config.yaml
n_layer: 14
head_dim: 64
norm_place: "pre"
qk_norm: true
bias: "none"
init_std_qkv: 0.0379
init_std_o: 0.0
init_std_up: 0.0379
lr: 0.00637
beta2: 0.95
lr_head: 0.00661
warmup_steps: 135
seq_len: 1024
Each number is 200 + 20 x the weight over its row's rms, rounded and kept within 0 to 999. Layers, rows and columns count from 0. The size before them is the row's rms in percent of the matrix's.

# layer 8 MLP up, 896x224, rms 0.196, rows 693-755, columns 56-111
086,202,226,209,193,179,213,159,181,225,199,214,214,182,217,191,215,222,189,168,189,200,237,176,182,219,171,200,213,205,233,166,211,194,207,201,207,186,206,160,191,208,222,238,207,211,227,205,190,207,213,173,179,178,197,176,210
100,215,219,210,159,171,213,201,159,214,213,231,178,182,208,178,221,252,215,215,225,209,228,180,183,204,240,181,193,203,220,214,181,172,193,177,186,194,185,244,174,206,194,163,213,181,240,206,233,194,205,203,210,201,163,187,159
104,211,198,172,162,198,204,200,210,220,197,184,211,237,221,218,196,229,190,204,224,231,165,198,206,203,248,199,204,183,220,182,200,203,187,175,205,212,214,233,191,205,221,213,211,223,217,203,183,213,172,214,221,155,185,242,171
096,194,192,160,212,203,202,207,176,165,232,176,203,222,183,205,163,212,210,196,197,203,227,181,183,181,193,209,199,244,212,183,234,203,190,209,232,203,208,207,215,177,194,182,204,194,251,212,195,191,189,216,193,243,206,202,167
107,176,209,180,214,207,218,189,209,210,173,207,176,208,183,225,183,217,205,200,226,184,233,177,168,189,201,202,187,226,224,227,184,186,212,186,186,187,204,195,173,170,187,178,217,205,225,211,186,189,199,206,239,196,228,184,195
099,213,223,189,232,239,218,235,199,191,202,198,171,193,226,193,218,224,202,232,192,184,206,179,246,175,201,223,205,193,188,227,171,206,180,231,205,214,159,195,168,204,223,190,197,228,193,192,185,195,206,176,205,199,204,173,204
098,187,215,211,183,201,214,217,229,198,241,159,215,178,187,226,189,194,189,178,208,219,218,203,178,198,221,181,173,224,202,213,196,215,166,229,206,188,201,207,162,214,183,225,216,192,240,160,198,180,181,195,213,201,193,205,191
099,170,197,207,156,192,213,212,220,208,148,181,228,238,177,176,236,196,200,214,220,188,213,230,198,193,232,164,190,215,181,171,204,220,171,204,191,216,203,202,184,193,198,152,203,194,216,176,231,178,211,147,202,204,161,203,237
100,184,221,192,187,201,215,180,180,178,236,148,196,176,221,246,213,175,213,204,181,170,170,199,179,165,176,218,235,164,186,215,175,186,158,192,201,210,193,150,172,193,185,210,185,185,218,198,177,204,189,204,229,213,200,193,204
099,176,204,203,183,170,217,209,193,243,214,196,212,234,190,232,202,180,223,250,222,172,189,238,186,196,170,192,213,206,198,200,179,138,177,192,214,189,205,184,184,197,197,194,189,221,202,198,219,181,238,197,208,190,187,230,181
091,204,210,189,221,206,193,193,212,187,200,155,165,233,232,199,209,206,210,184,213,201,230,193,187,203,213,190,207,179,245,193,188,187,177,187,172,187,217,225,165,182,210,218,185,198,215,192,178,157,225,185,216,195,209,216,188
102,264,183,206,190,195,229,194,199,171,178,233,197,185,211,187,205,200,154,185,209,211,222,198,195,155,214,207,166,221,149,219,205,194,205,221,203,181,215,227,220,217,223,154,202,180,186,199,183,220,190,167,187,214,209,183,215
095,199,214,187,178,206,211,222,183,221,209,212,171,228,192,220,201,186,195,220,194,189,218,198,210,235,207,202,175,181,216,186,170,169,221,230,185,189,200,163,205,235,187,186,232,197,178,213,165,182,182,197,168,207,162,206,218
094,201,196,212,200,176,227,236,174,221,200,238,210,153,177,205,191,190,197,200,194,229,181,207,218,218,172,201,210,176,226,176,198,184,218,205,229,197,205,210,221,186,214,201,177,194,186,236,202,199,211,179,180,180,203,199,195
094,223,213,215,182,232,214,173,196,193,184,217,202,207,187,231,200,193,205,213,195,225,184,241,214,221,206,189,203,182,190,223,223,193,210,202,184,215,201,248,216,202,199,196,182,229,235,189,177,196,251,182,205,200,222,195,188
115,175,174,201,198,180,235,187,186,202,244,215,197,205,175,172,221,164,221,182,211,202,222,205,211,203,216,222,231,211,238,216,197,196,205,208,211,216,200,216,172,183,186,185,200,214,208,165,206,183,211,206,172,224,204,216,193
096,203,222,173,196,181,180,191,215,173,172,207,185,203,228,201,218,179,215,207,172,170,173,219,199,169,201,171,211,169,174,231,188,211,197,197,194,202,185,185,223,250,219,234,237,221,179,222,241,165,251,186,165,225,214,189,201
104,199,210,185,213,203,216,200,216,226,199,239,172,179,195,211,212,219,202,200,210,179,192,155,169,154,211,171,176,173,180,193,190,177,221,216,247,222,192,221,197,207,209,212,184,203,193,221,200,194,197,199,174,180,206,247,161
095,220,209,196,220,193,192,186,203,173,210,163,221,201,209,226,214,223,227,204,200,239,231,186,194,214,193,205,163,198,204,179,203,192,225,210,261,169,202,219,220,183,159,230,194,190,236,166,206,190,201,214,151,226,214,169,201
096,173,195,185,205,183,186,185,207,200,210,199,208,175,191,187,206,199,190,171,180,191,202,187,244,225,154,215,176,216,211,208,222,154,208,181,197,204,185,183,196,184,174,203,227,214,188,168,137,211,215,150,209,208,198,177,204
104,206,183,191,204,182,226,214,196,209,169,194,171,221,178,196,204,185,135,182,185,200,252,193,208,197,182,198,197,200,212,236,210,212,190,195,184,201,203,176,206,204,188,173,172,214,181,172,196,227,230,162,198,197,186,189,197
096,224,223,172,235,165,188,212,225,209,215,184,196,185,189,241,202,191,215,211,169,218,216,194,210,231,210,153,181,175,195,201,179,188,151,183,217,254,184,222,209,178,217,229,217,168,192,195,206,197,204,192,192,198,210,195,197
103,254,132,164,205,202,191,214,196,212,227,201,200,182,197,190,179,245,208,178,218,191,203,221,198,205,220,166,157,199,198,200,168,215,226,199,178,223,205,205,189,194,167,162,243,194,189,195,187,184,216,207,200,196,182,185,236
094,204,181,184,202,201,207,184,198,226,225,222,205,202,208,169,194,191,182,192,200,181,234,215,169,182,226,204,218,185,175,182,221,194,188,209,210,186,190,178,162,198,175,145,213,170,207,197,242,185,210,182,216,199,217,244,202
106,180,212,211,214,201,184,206,204,198,253,204,179,194,150,220,210,144,199,209,224,162,173,194,217,227,217,184,183,200,202,204,200,182,193,191,240,180,162,207,173,205,174,204,197,199,195,185,176,194,191,213,160,181,176,207,216
091,170,193,174,160,183,211,188,158,195,164,227,209,223,221,206,181,222,223,198,213,211,201,216,201,210,224,219,243,175,200,228,202,189,178,204,195,198,135,199,200,207,200,215,199,172,220,198,203,201,212,220,187,190,173,197,221
095,230,187,202,204,214,187,206,192,196,163,224,227,172,185,237,191,219,204,224,196,237,219,190,186,219,182,156,180,202,201,230,201,186,221,155,197,233,215,206,184,229,154,210,187,173,210,214,169,185,189,198,174,212,203,220,226
098,188,175,200,212,169,194,213,176,221,189,202,210,223,183,213,238,174,186,186,229,212,203,207,186,185,204,215,190,206,197,202,237,221,183,226,194,213,174,202,199,175,202,224,208,196,245,158,201,243,206,211,189,180,198,215,177
103,189,205,185,207,188,209,230,197,191,194,217,180,175,183,222,225,226,197,214,195,203,239,198,221,205,206,190,202,239,209,193,206,181,191,180,218,197,226,224,235,213,182,208,173,197,184,233,161,187,223,209,222,224,200,211,205
092,160,200,182,202,193,221,206,210,206,196,214,174,232,187,193,207,232,226,189,170,224,220,205,235,176,168,181,197,166,176,173,177,214,195,194,225,213,206,213,208,221,184,187,225,224,208,175,206,220,176,207,223,186,192,191,200
097,167,186,182,169,235,193,194,216,199,177,202,224,187,202,250,214,198,208,214,189,214,201,229,219,211,190,178,182,170,184,198,192,201,215,174,206,209,165,247,184,188,184,227,167,186,204,184,206,225,181,227,193,186,196,213,194
097,216,183,177,186,204,229,173,196,202,200,177,224,182,206,181,209,212,196,164,216,180,187,190,159,241,205,184,210,161,195,197,186,179,169,228,216,224,217,213,197,226,193,234,180,191,212,198,200,213,184,200,216,209,221,187,218
092,218,238,203,226,188,200,207,196,202,175,177,210,245,223,165,218,206,186,182,188,201,191,203,165,212,175,196,200,197,228,224,185,193,165,176,182,197,220,202,170,224,188,197,214,240,237,186,183,196,174,196,200,204,202,211,207
098,228,194,203,206,156,188,233,234,190,220,219,191,221,224,196,188,216,184,191,192,182,214,197,229,237,227,179,181,166,212,234,152,173,247,200,190,210,185,205,235,210,238,179,193,179,211,226,207,159,187,206,213,193,228,230,200
108,204,238,208,199,207,216,260,197,191,203,199,209,164,213,213,222,208,213,186,223,215,222,196,236,206,207,200,207,204,194,209,200,237,245,214,204,190,181,189,173,220,216,185,186,216,225,183,166,199,223,216,177,199,232,209,182
094,196,196,193,178,242,190,220,143,162,164,196,247,192,195,166,184,180,215,197,218,209,197,183,208,218,155,201,203,177,174,235,211,211,200,248,238,200,201,202,196,189,151,226,216,188,192,192,226,195,199,196,225,204,211,174,181
103,164,188,167,197,202,258,191,201,209,217,184,206,188,203,204,228,217,208,208,184,241,232,186,206,218,209,204,222,225,192,204,188,216,176,204,209,191,193,216,204,204,210,206,194,181,191,177,193,206,187,170,217,183,171,224,197
096,162,168,181,252,204,209,180,188,213,192,214,254,232,229,190,189,226,169,180,201,205,208,205,204,218,216,204,219,182,202,193,166,202,223,206,193,240,186,208,213,197,163,228,244,177,196,226,185,218,200,221,196,190,179,243,214
104,216,166,212,190,166,194,194,216,181,204,180,176,213,197,205,203,190,221,209,208,202,184,200,211,205,170,222,180,179,223,209,189,222,204,209,153,195,223,177,209,229,168,228,227,188,197,183,203,210,192,187,192,186,213,195,225
097,180,209,212,260,226,243,207,198,174,209,201,220,187,216,171,183,198,206,194,196,157,175,202,196,187,202,174,223,203,180,214,220,186,195,191,188,182,224,205,180,201,191,178,209,177,187,195,215,186,163,174,188,220,241,165,187
101,192,217,230,167,208,224,189,182,209,204,214,183,205,243,185,203,203,218,192,174,216,180,192,210,200,183,188,199,208,206,163,182,193,191,192,201,200,178,172,182,222,229,205,194,189,197,211,203,208,187,196,210,216,214,208,186
103,197,193,165,214,198,200,201,206,210,221,226,202,161,232,200,188,197,190,218,162,189,206,191,226,195,169,188,203,212,186,216,187,186,242,212,225,205,250,209,259,228,238,196,164,188,200,204,191,195,235,225,227,209,193,172,186
094,169,234,193,170,228,213,205,189,193,199,215,196,189,218,249,208,220,199,218,198,255,248,214,168,185,176,184,220,216,168,213,214,160,181,178,186,228,231,215,187,195,205,195,194,198,200,246,210,235,200,211,169,203,192,200,247
097,191,185,188,170,170,216,197,190,211,212,193,217,174,165,198,189,203,178,211,175,219,185,221,225,207,214,186,234,165,164,206,242,187,201,214,226,207,189,241,210,168,181,176,231,198,201,212,207,207,218,168,218,187,195,193,163
105,188,205,198,198,185,201,205,195,165,209,239,194,194,145,208,233,204,173,211,211,212,205,177,200,213,188,193,200,191,218,216,200,188,203,209,227,165,224,206,193,160,209,199,195,208,173,205,221,212,217,198,235,223,224,217,204
113,179,187,190,197,199,200,213,224,212,193,223,227,239,181,159,205,199,208,228,226,200,209,193,161,246,199,197,206,193,203,180,218,158,205,215,216,206,212,202,213,248,195,197,190,200,202,199,181,184,189,179,151,169,163,205,201
102,201,228,192,188,229,207,209,202,205,190,227,177,183,168,230,186,192,194,208,191,210,180,218,194,220,176,214,207,175,166,217,195,202,178,201,207,166,171,212,196,188,202,189,217,176,184,211,230,197,222,166,201,210,209,227,229
102,197,180,192,187,186,182,178,200,228,182,236,204,220,213,254,181,192,188,173,226,183,208,218,212,201,233,194,221,151,173,194,181,246,201,163,207,161,198,223,220,236,188,208,186,193,175,172,181,194,202,133,228,219,170,216,182
101,206,157,224,176,195,214,206,211,237,182,228,188,210,170,196,226,181,215,211,191,186,195,151,207,185,166,210,189,176,179,173,221,230,209,195,179,195,197,236,171,210,190,175,199,187,190,213,209,196,208,210,209,193,192,217,234
106,195,202,186,190,225,198,206,190,215,166,246,179,194,231,242,192,179,181,178,205,204,198,189,195,182,220,208,195,183,167,217,200,207,248,219,181,214,197,234,166,186,207,216,186,213,213,223,190,175,188,196,190,217,184,192,208
096,224,223,177,207,191,195,201,183,179,242,183,216,196,216,180,179,206,161,193,192,175,216,197,213,206,212,192,220,234,220,228,221,198,209,201,186,230,205,177,214,152,197,177,178,220,166,197,198,158,193,234,207,198,222,217,197
094,201,203,192,206,226,217,170,231,197,210,198,226,215,209,202,203,200,179,200,216,211,172,195,225,224,188,190,212,193,206,217,207,150,216,153,165,214,176,195,160,187,148,199,189,225,201,204,182,181,231,197,209,211,184,198,216
100,208,201,208,195,174,219,202,204,224,202,200,168,207,196,235,187,185,178,248,220,206,172,185,153,234,205,244,190,221,188,194,138,202,217,198,199,192,203,221,193,175,233,195,168,194,197,203,210,203,216,250,218,212,196,262,226
102,226,229,210,200,207,176,223,186,184,173,173,179,193,215,228,177,202,191,215,234,203,220,192,203,226,213,171,193,238,212,222,194,194,207,141,209,198,199,213,188,225,213,188,199,215,162,208,161,197,195,264,201,193,203,209,229
099,183,209,192,195,188,218,205,195,208,217,190,197,175,215,172,223,219,186,200,172,142,211,186,229,228,210,246,189,190,198,201,194,204,183,191,219,194,171,207,187,161,203,181,159,219,201,182,194,187,209,155,171,205,214,198,194
096,199,213,181,194,196,182,199,201,203,237,180,171,181,220,211,178,204,143,205,173,196,157,203,209,191,182,174,209,186,206,164,199,186,162,202,230,212,204,201,203,223,203,228,207,187,206,187,196,199,213,220,198,209,180,155,216
102,208,195,208,194,170,202,211,211,204,197,218,154,211,191,207,196,188,189,205,189,224,221,207,236,207,196,197,202,188,196,200,209,176,176,161,192,201,196,178,185,229,223,239,187,216,201,216,194,191,163,195,198,209,204,205,175
100,193,183,206,202,227,231,205,239,180,231,180,211,184,193,209,239,191,206,194,198,227,199,187,186,208,203,196,183,184,178,236,140,217,224,207,226,236,198,212,199,216,185,178,178,185,195,198,201,206,186,180,206,221,218,192,213
096,233,217,224,164,219,198,201,197,187,204,168,180,213,228,206,214,192,209,197,204,215,218,224,189,210,192,190,174,216,198,207,202,228,198,181,221,209,183,180,155,213,200,197,207,207,206,229,175,191,208,156,215,220,201,207,199
095,202,209,191,232,186,181,227,185,170,167,203,181,187,185,227,194,184,167,203,153,236,186,177,171,206,214,170,203,204,220,211,202,193,206,206,241,209,220,187,192,199,182,184,198,167,196,207,205,171,201,266,202,194,196,192,218
097,214,211,197,205,186,234,176,208,174,262,185,178,171,183,192,256,209,175,238,224,220,205,217,249,190,208,221,178,194,200,215,165,242,165,178,215,185,200,226,148,248,191,166,207,238,190,185,202,187,195,199,164,174,209,203,223
107,236,204,213,194,188,243,229,202,220,195,194,210,187,177,223,160,213,214,204,197,227,192,189,201,168,201,200,179,190,188,213,227,163,198,204,188,258,187,219,209,151,202,212,177,179,177,185,212,175,222,188,195,202,177,204,209
108,202,212,215,138,187,206,175,200,203,180,168,231,201,208,221,197,230,173,200,231,186,198,226,196,226,224,205,223,205,220,183,210,183,180,206,201,195,226,198,206,179,204,219,192,165,212,221,213,151,190,188,192,179,236,183,185
# layer 8 MLP down (transposed), 896x224, rms 0.182, rows 693-754, columns 56-111
087,200,203,199,210,201,185,238,198,195,203,218,219,190,201,195,226,211,214,218,192,199,243,159,203,196,217,213,201,190,155,209,193,213,231,180,206,193,200,185,199,208,211,180,188,206,200,204,190,205,224,207,195,188,203,182,191
087,169,187,208,166,182,178,221,172,197,196,200,193,177,190,198,198,183,180,216,220,203,225,173,230,202,178,197,199,195,182,213,188,228,228,181,195,186,220,211,185,189,198,211,184,198,171,209,180,192,215,202,216,193,210,193,200
109,211,189,173,218,205,212,206,217,195,198,201,181,167,193,164,182,227,232,228,190,191,183,202,182,192,189,203,221,212,202,180,206,193,198,209,215,177,197,244,199,226,228,201,197,206,164,206,194,239,174,185,170,188,188,201,191
095,189,204,213,190,170,205,185,183,231,206,205,217,189,232,249,199,182,217,216,202,169,170,215,229,207,198,222,188,203,169,213,183,205,214,216,198,195,204,195,238,224,178,194,222,198,220,212,219,214,179,220,209,223,236,171,201
111,199,204,209,207,203,162,206,197,220,190,224,206,172,206,229,196,177,225,216,209,208,175,224,185,183,209,203,213,208,187,186,201,221,192,187,179,183,190,187,208,214,192,224,195,204,202,195,185,193,172,208,204,211,203,154,226
106,162,195,228,223,220,243,240,161,233,225,206,217,170,231,204,181,210,198,243,204,185,199,182,225,206,225,205,205,195,177,181,183,207,159,210,204,201,206,191,185,192,224,234,185,193,195,208,207,207,225,190,192,215,236,187,195
096,208,198,145,240,184,207,199,206,227,194,182,194,171,202,202,196,225,182,208,170,177,224,203,203,186,235,212,207,133,189,203,213,228,230,203,210,227,174,226,209,206,229,180,201,165,190,212,211,187,206,162,188,209,205,216,206
100,201,227,215,240,221,174,220,171,188,217,183,201,182,207,199,187,184,206,180,196,225,230,212,217,204,169,194,190,181,212,200,185,226,197,217,220,177,213,200,200,211,209,182,226,206,182,186,186,176,208,227,207,205,206,200,171
095,206,192,235,183,204,202,211,199,199,219,229,233,186,190,188,160,196,211,203,220,189,222,210,200,193,188,200,184,161,210,172,212,205,235,195,216,221,195,209,219,227,192,217,203,184,175,176,183,196,184,206,201,212,234,179,238
107,204,185,239,227,186,204,185,207,203,209,198,202,230,182,198,207,196,183,223,204,180,204,212,184,202,190,162,223,193,194,196,233,198,220,186,191,218,208,223,214,195,180,217,199,209,193,199,181,224,179,195,200,209,185,223,194
096,210,189,225,219,192,217,194,210,169,167,182,184,176,203,203,185,233,203,195,197,192,186,149,227,189,199,201,180,190,211,235,226,222,184,174,200,225,188,169,197,203,210,156,180,197,175,195,210,223,204,188,171,216,213,237,198
111,179,172,177,174,215,185,208,195,198,205,193,203,201,211,217,191,201,193,172,224,212,140,188,188,220,207,202,232,203,187,212,145,186,204,206,246,181,195,200,208,192,201,176,205,221,212,185,191,226,192,171,235,225,249,194,158
097,211,177,206,227,210,214,181,216,207,193,191,228,223,197,218,187,242,173,186,213,183,209,238,182,164,192,196,174,206,197,197,189,222,193,207,225,201,198,192,194,211,187,190,181,160,230,195,214,226,206,169,228,207,191,213,206
088,191,240,247,210,182,181,215,219,189,204,188,198,214,239,198,207,204,205,207,181,218,235,202,203,180,190,240,225,211,189,185,191,187,202,212,207,202,185,196,208,204,163,200,216,186,191,190,169,189,232,179,173,209,155,228,175
094,213,227,202,219,204,214,176,180,199,192,193,205,224,203,241,185,195,202,185,221,241,222,213,191,196,207,202,200,179,182,201,182,160,227,231,186,187,181,220,209,232,204,225,228,197,180,182,162,227,172,195,206,204,204,221,169
099,181,194,199,193,184,218,192,175,225,199,172,211,194,207,236,168,182,248,192,206,196,210,203,212,182,176,217,176,209,206,185,213,210,198,207,193,165,197,235,243,183,169,211,185,174,196,217,177,209,164,184,206,162,163,201,209
108,237,185,182,212,230,184,198,209,187,226,164,207,200,181,235,191,194,192,154,234,220,209,236,165,180,205,189,212,190,194,212,207,200,205,178,174,171,205,209,154,211,205,190,238,229,199,195,175,190,201,160,199,223,217,176,211
100,177,200,184,179,198,210,210,206,203,210,198,184,197,210,174,187,221,190,209,214,187,207,165,171,186,191,203,178,208,203,168,218,163,222,159,201,164,192,185,202,213,199,193,222,200,235,164,210,199,193,190,196,189,198,195,226
099,195,193,182,198,201,216,181,184,207,173,209,229,160,187,179,187,186,213,220,177,196,219,206,166,159,230,198,190,195,191,239,175,200,201,197,178,198,187,152,213,194,192,233,209,218,189,197,196,192,214,196,144,217,214,203,190
103,142,221,199,194,196,178,214,226,189,190,176,216,191,232,231,186,225,217,203,200,167,218,182,243,211,209,235,202,207,203,158,220,213,203,204,196,182,169,180,203,164,205,140,169,152,194,189,197,198,179,188,210,240,191,186,202
098,213,184,207,202,218,185,214,197,246,202,209,163,175,176,207,184,180,181,196,188,174,198,210,210,197,208,180,212,191,188,217,202,196,182,220,200,165,170,192,212,182,196,201,199,197,243,209,215,195,188,202,200,197,157,216,186
088,198,205,228,192,199,208,210,195,199,209,213,161,195,221,218,170,217,214,167,202,229,205,215,199,222,215,201,179,178,212,193,191,192,198,192,224,191,210,156,203,209,197,183,212,215,191,200,219,186,137,210,215,208,208,179,221
109,209,204,170,196,244,194,208,193,162,173,176,222,216,209,179,202,198,199,199,203,193,178,203,214,199,216,209,216,222,181,184,180,197,208,189,195,198,204,220,185,218,206,213,214,208,193,154,162,188,185,229,245,180,198,198,195
086,207,216,225,180,189,220,214,201,198,207,218,238,221,216,218,209,196,199,178,229,226,224,202,229,191,161,243,172,192,221,198,213,162,205,195,187,204,205,219,211,176,160,220,228,218,164,204,198,228,222,216,163,193,202,204,205
101,206,189,203,206,179,226,193,201,194,184,225,178,232,188,177,166,190,192,212,178,199,209,199,186,188,198,223,203,194,190,217,235,180,188,193,190,217,200,178,203,194,201,211,200,181,181,201,177,218,195,257,171,214,230,170,205
094,210,180,182,233,199,173,211,219,202,234,193,210,225,180,203,203,224,238,202,203,180,215,215,227,184,209,193,244,176,175,214,204,150,209,189,186,215,190,185,213,199,192,212,183,205,198,188,195,204,216,212,181,164,220,192,227
098,223,199,214,209,192,159,219,217,191,212,181,230,206,193,215,199,217,214,188,202,226,235,186,222,180,200,197,219,193,195,228,211,187,196,211,227,195,223,204,206,176,170,224,205,228,177,192,195,206,216,199,156,177,181,152,168
087,212,181,244,204,223,201,194,215,199,170,187,205,223,204,224,216,208,145,216,194,212,222,222,209,187,208,197,190,195,207,222,222,183,195,202,218,221,222,194,173,203,183,162,193,171,200,245,208,192,210,202,197,177,238,194,203
103,168,189,210,160,177,226,198,204,200,210,232,211,234,203,227,189,199,184,215,211,198,193,201,202,206,200,190,236,210,179,203,239,240,193,191,176,222,195,174,169,186,166,190,217,206,209,222,166,194,222,207,235,211,241,188,188
089,211,189,200,202,196,175,193,180,169,190,192,239,205,196,219,187,188,231,201,203,180,177,203,212,219,215,189,238,232,176,190,219,205,212,198,195,178,189,191,185,204,216,247,196,190,194,196,205,181,202,203,199,204,234,196,212
099,203,169,219,192,178,193,206,163,185,236,198,187,199,197,218,206,183,200,183,219,189,192,220,194,178,191,224,222,241,210,189,186,243,201,197,199,179,201,199,233,207,225,208,229,189,203,214,175,182,215,199,216,233,202,171,180
098,193,199,216,203,178,168,218,182,206,209,185,235,173,185,227,231,196,199,170,191,215,200,189,197,168,201,218,187,224,184,206,187,208,176,193,208,199,212,218,198,197,229,253,226,209,190,211,171,206,255,170,196,194,183,221,211
100,220,194,232,191,197,210,186,229,219,209,186,221,197,178,179,215,205,215,183,189,224,171,230,186,185,223,214,186,214,199,193,207,221,180,186,189,242,199,222,218,210,204,192,213,167,181,184,217,196,225,177,217,208,212,196,219
091,209,190,235,210,244,194,215,168,197,200,203,214,203,177,207,209,197,170,204,186,174,235,243,208,207,232,196,201,176,185,172,185,197,208,201,167,192,192,208,223,227,221,243,232,179,160,191,191,207,173,199,219,196,175,233,229
101,205,229,244,212,175,208,213,192,232,187,201,190,164,220,218,225,176,220,180,205,252,222,154,227,184,178,194,207,207,222,238,196,218,231,226,215,228,218,202,179,196,192,164,209,209,215,225,200,162,223,206,195,193,211,185,219
095,193,195,186,209,159,225,213,259,231,169,190,189,230,176,186,217,205,198,195,197,175,170,181,175,170,195,200,199,246,210,203,218,167,199,154,191,178,206,194,197,183,212,214,220,216,215,219,212,155,200,191,148,208,197,220,209
112,210,163,187,172,221,221,166,182,190,196,174,176,175,229,177,201,208,190,208,199,160,197,232,205,203,172,236,162,196,200,183,182,254,169,191,184,192,203,244,208,208,199,202,189,220,179,211,180,182,188,193,195,167,171,204,185
097,184,195,212,182,195,176,200,189,197,239,212,210,185,190,196,226,208,199,216,206,190,211,205,188,179,172,183,191,200,192,176,190,193,196,201,221,247,189,211,230,201,170,190,241,168,208,186,219,215,199,192,224,202,223,201,179
097,217,192,191,202,220,220,169,214,201,199,191,186,210,160,171,197,214,222,222,222,201,197,194,182,193,248,207,207,217,188,199,171,233,212,202,187,183,214,177,197,212,194,213,188,209,176,199,209,203,228,224,195,215,203,214,183
078,176,181,218,212,211,201,216,233,228,190,197,192,221,211,185,185,206,207,215,223,160,176,200,190,158,190,219,182,245,208,192,186,210,204,198,197,217,182,196,206,202,214,194,207,228,212,211,193,197,206,237,199,210,175,220,179
106,220,217,210,192,168,202,212,159,211,200,206,185,185,193,227,209,189,194,211,198,187,193,222,153,230,170,219,211,160,227,164,219,199,215,201,218,167,182,217,168,196,175,229,212,193,180,215,202,194,190,209,221,173,183,207,230
095,215,153,199,200,216,172,224,239,151,201,191,208,190,211,224,207,182,220,192,188,193,229,186,188,219,188,169,223,229,219,257,207,195,199,202,185,227,184,196,173,232,224,208,196,232,196,241,206,204,185,160,191,217,179,206,195
101,204,165,182,182,190,186,198,181,207,186,217,198,212,193,218,193,207,244,194,225,182,172,214,192,233,185,233,230,173,232,199,193,202,203,167,206,212,176,208,175,198,166,197,225,185,190,176,216,211,221,176,175,215,194,213,193
098,195,214,214,256,192,196,219,200,181,193,199,166,202,209,192,193,174,203,225,199,203,219,169,170,220,206,191,232,194,199,207,196,203,203,195,197,193,188,202,206,214,170,219,235,189,150,222,182,178,188,174,251,187,210,201,203
106,221,207,218,205,217,208,178,189,173,188,185,194,256,196,192,185,207,223,184,221,177,204,184,188,186,213,200,203,163,236,165,208,170,190,210,183,180,169,164,176,195,191,191,194,222,199,210,209,242,198,248,198,194,181,197,220
109,188,189,198,175,220,176,183,195,216,222,205,202,207,236,202,196,205,236,205,204,173,250,187,189,149,226,204,215,219,202,227,207,207,202,213,184,175,205,187,195,223,211,197,209,212,216,216,202,193,193,252,219,198,206,222,226
109,194,207,175,214,233,238,180,225,201,189,267,180,231,167,180,197,192,183,246,216,212,213,192,230,207,195,198,201,189,210,192,184,191,196,189,232,202,196,206,187,180,213,222,188,205,191,179,234,207,221,230,192,201,208,202,192
109,157,185,199,212,211,229,224,213,211,208,210,202,216,192,194,203,164,164,244,190,179,205,205,176,179,190,202,190,223,172,196,216,181,210,193,217,192,207,207,197,191,222,213,197,173,186,212,196,193,179,216,188,222,211,199,179
108,183,204,178,216,196,196,168,186,190,229,176,192,210,224,198,164,189,215,192,190,215,173,203,217,190,195,192,169,178,177,213,191,194,184,224,196,213,210,183,153,211,230,193,221,242,216,218,168,186,222,198,216,184,164,193,192
107,216,192,223,179,206,154,219,224,175,176,175,197,216,194,193,199,198,211,192,169,216,238,226,167,186,183,173,208,220,185,222,191,192,210,193,209,194,210,200,192,256,239,205,221,206,213,211,175,220,199,218,215,219,186,215,214
095,203,157,236,163,203,182,210,189,184,160,206,208,241,232,202,240,217,216,224,197,221,162,188,182,194,210,201,217,196,180,212,191,171,167,178,214,190,204,206,206,209,179,198,180,198,185,186,218,217,155,210,213,228,202,227,193
093,191,195,206,228,207,194,153,229,207,206,181,214,221,218,240,208,207,170,183,192,186,171,198,187,225,175,186,197,258,208,190,179,165,213,193,212,196,208,172,201,179,224,220,216,198,205,189,222,211,187,201,180,233,231,208,224
098,175,184,190,202,190,173,203,192,170,183,217,176,214,190,207,201,194,212,227,180,195,221,176,195,208,213,204,185,174,200,189,201,224,185,177,185,148,204,192,189,217,183,189,180,195,145,207,207,210,174,187,183,184,198,211,177
109,186,222,179,246,210,191,206,177,216,172,198,178,190,186,181,199,207,207,198,201,208,185,198,226,179,199,178,217,233,236,225,180,228,189,164,169,197,198,169,168,212,187,180,209,205,192,179,222,221,213,157,221,189,183,203,143
101,214,189,212,191,211,204,212,186,184,195,209,204,194,212,204,201,220,188,181,181,225,182,245,232,188,213,186,185,195,182,183,212,178,197,178,172,209,182,211,198,201,202,207,208,224,208,170,177,221,228,207,201,231,232,178,212
105,202,199,240,178,213,194,225,201,196,191,222,197,161,234,164,188,162,164,230,204,207,193,201,202,216,216,215,209,233,205,223,226,186,197,194,206,188,202,236,218,217,229,201,186,236,195,237,192,201,192,197,198,221,210,201,166
104,204,213,202,144,199,216,212,211,187,172,208,274,203,211,208,174,226,240,166,191,171,219,218,221,209,204,218,207,198,175,234,188,197,209,198,218,241,211,174,227,184,194,211,196,182,247,199,196,209,187,223,207,247,213,240,163
099,242,211,183,190,177,178,172,204,171,210,196,211,221,215,188,212,187,211,229,223,204,195,167,234,165,204,195,188,189,186,181,218,203,165,232,174,220,187,196,200,190,194,202,203,217,227,189,214,205,189,231,193,193,220,184,220
109,171,191,223,196,227,212,218,208,196,211,168,205,187,182,207,210,175,188,206,184,212,198,224,233,198,214,180,196,186,222,209,228,204,172,191,206,230,191,197,179,211,171,218,183,186,195,199,174,227,200,185,197,184,210,223,232
093,162,180,147,191,230,208,193,189,226,200,181,214,180,219,187,184,224,180,228,208,221,233,228,212,186,202,212,213,208,136,178,176,183,218,228,189,177,195,197,196,161,158,207,246,213,192,186,209,165,201,215,235,224,179,185,229
100,158,198,269,175,198,192,191,212,216,183,213,192,199,195,218,171,215,181,194,182,173,165,166,200,194,212,195,176,200,226,178,156,151,195,192,180,205,202,194,192,199,182,167,221,200,212,241,185,205,187,227,202,202,189,188,192
105,213,200,235,172,220,183,234,166,221,178,182,197,228,193,190,198,186,201,235,194,189,197,170,189,194,201,208,186,204,202,168,217,216,209,217,181,180,199,188,205,197,199,188,200,192,170,223,195,197,210,161,161,194,194,205,245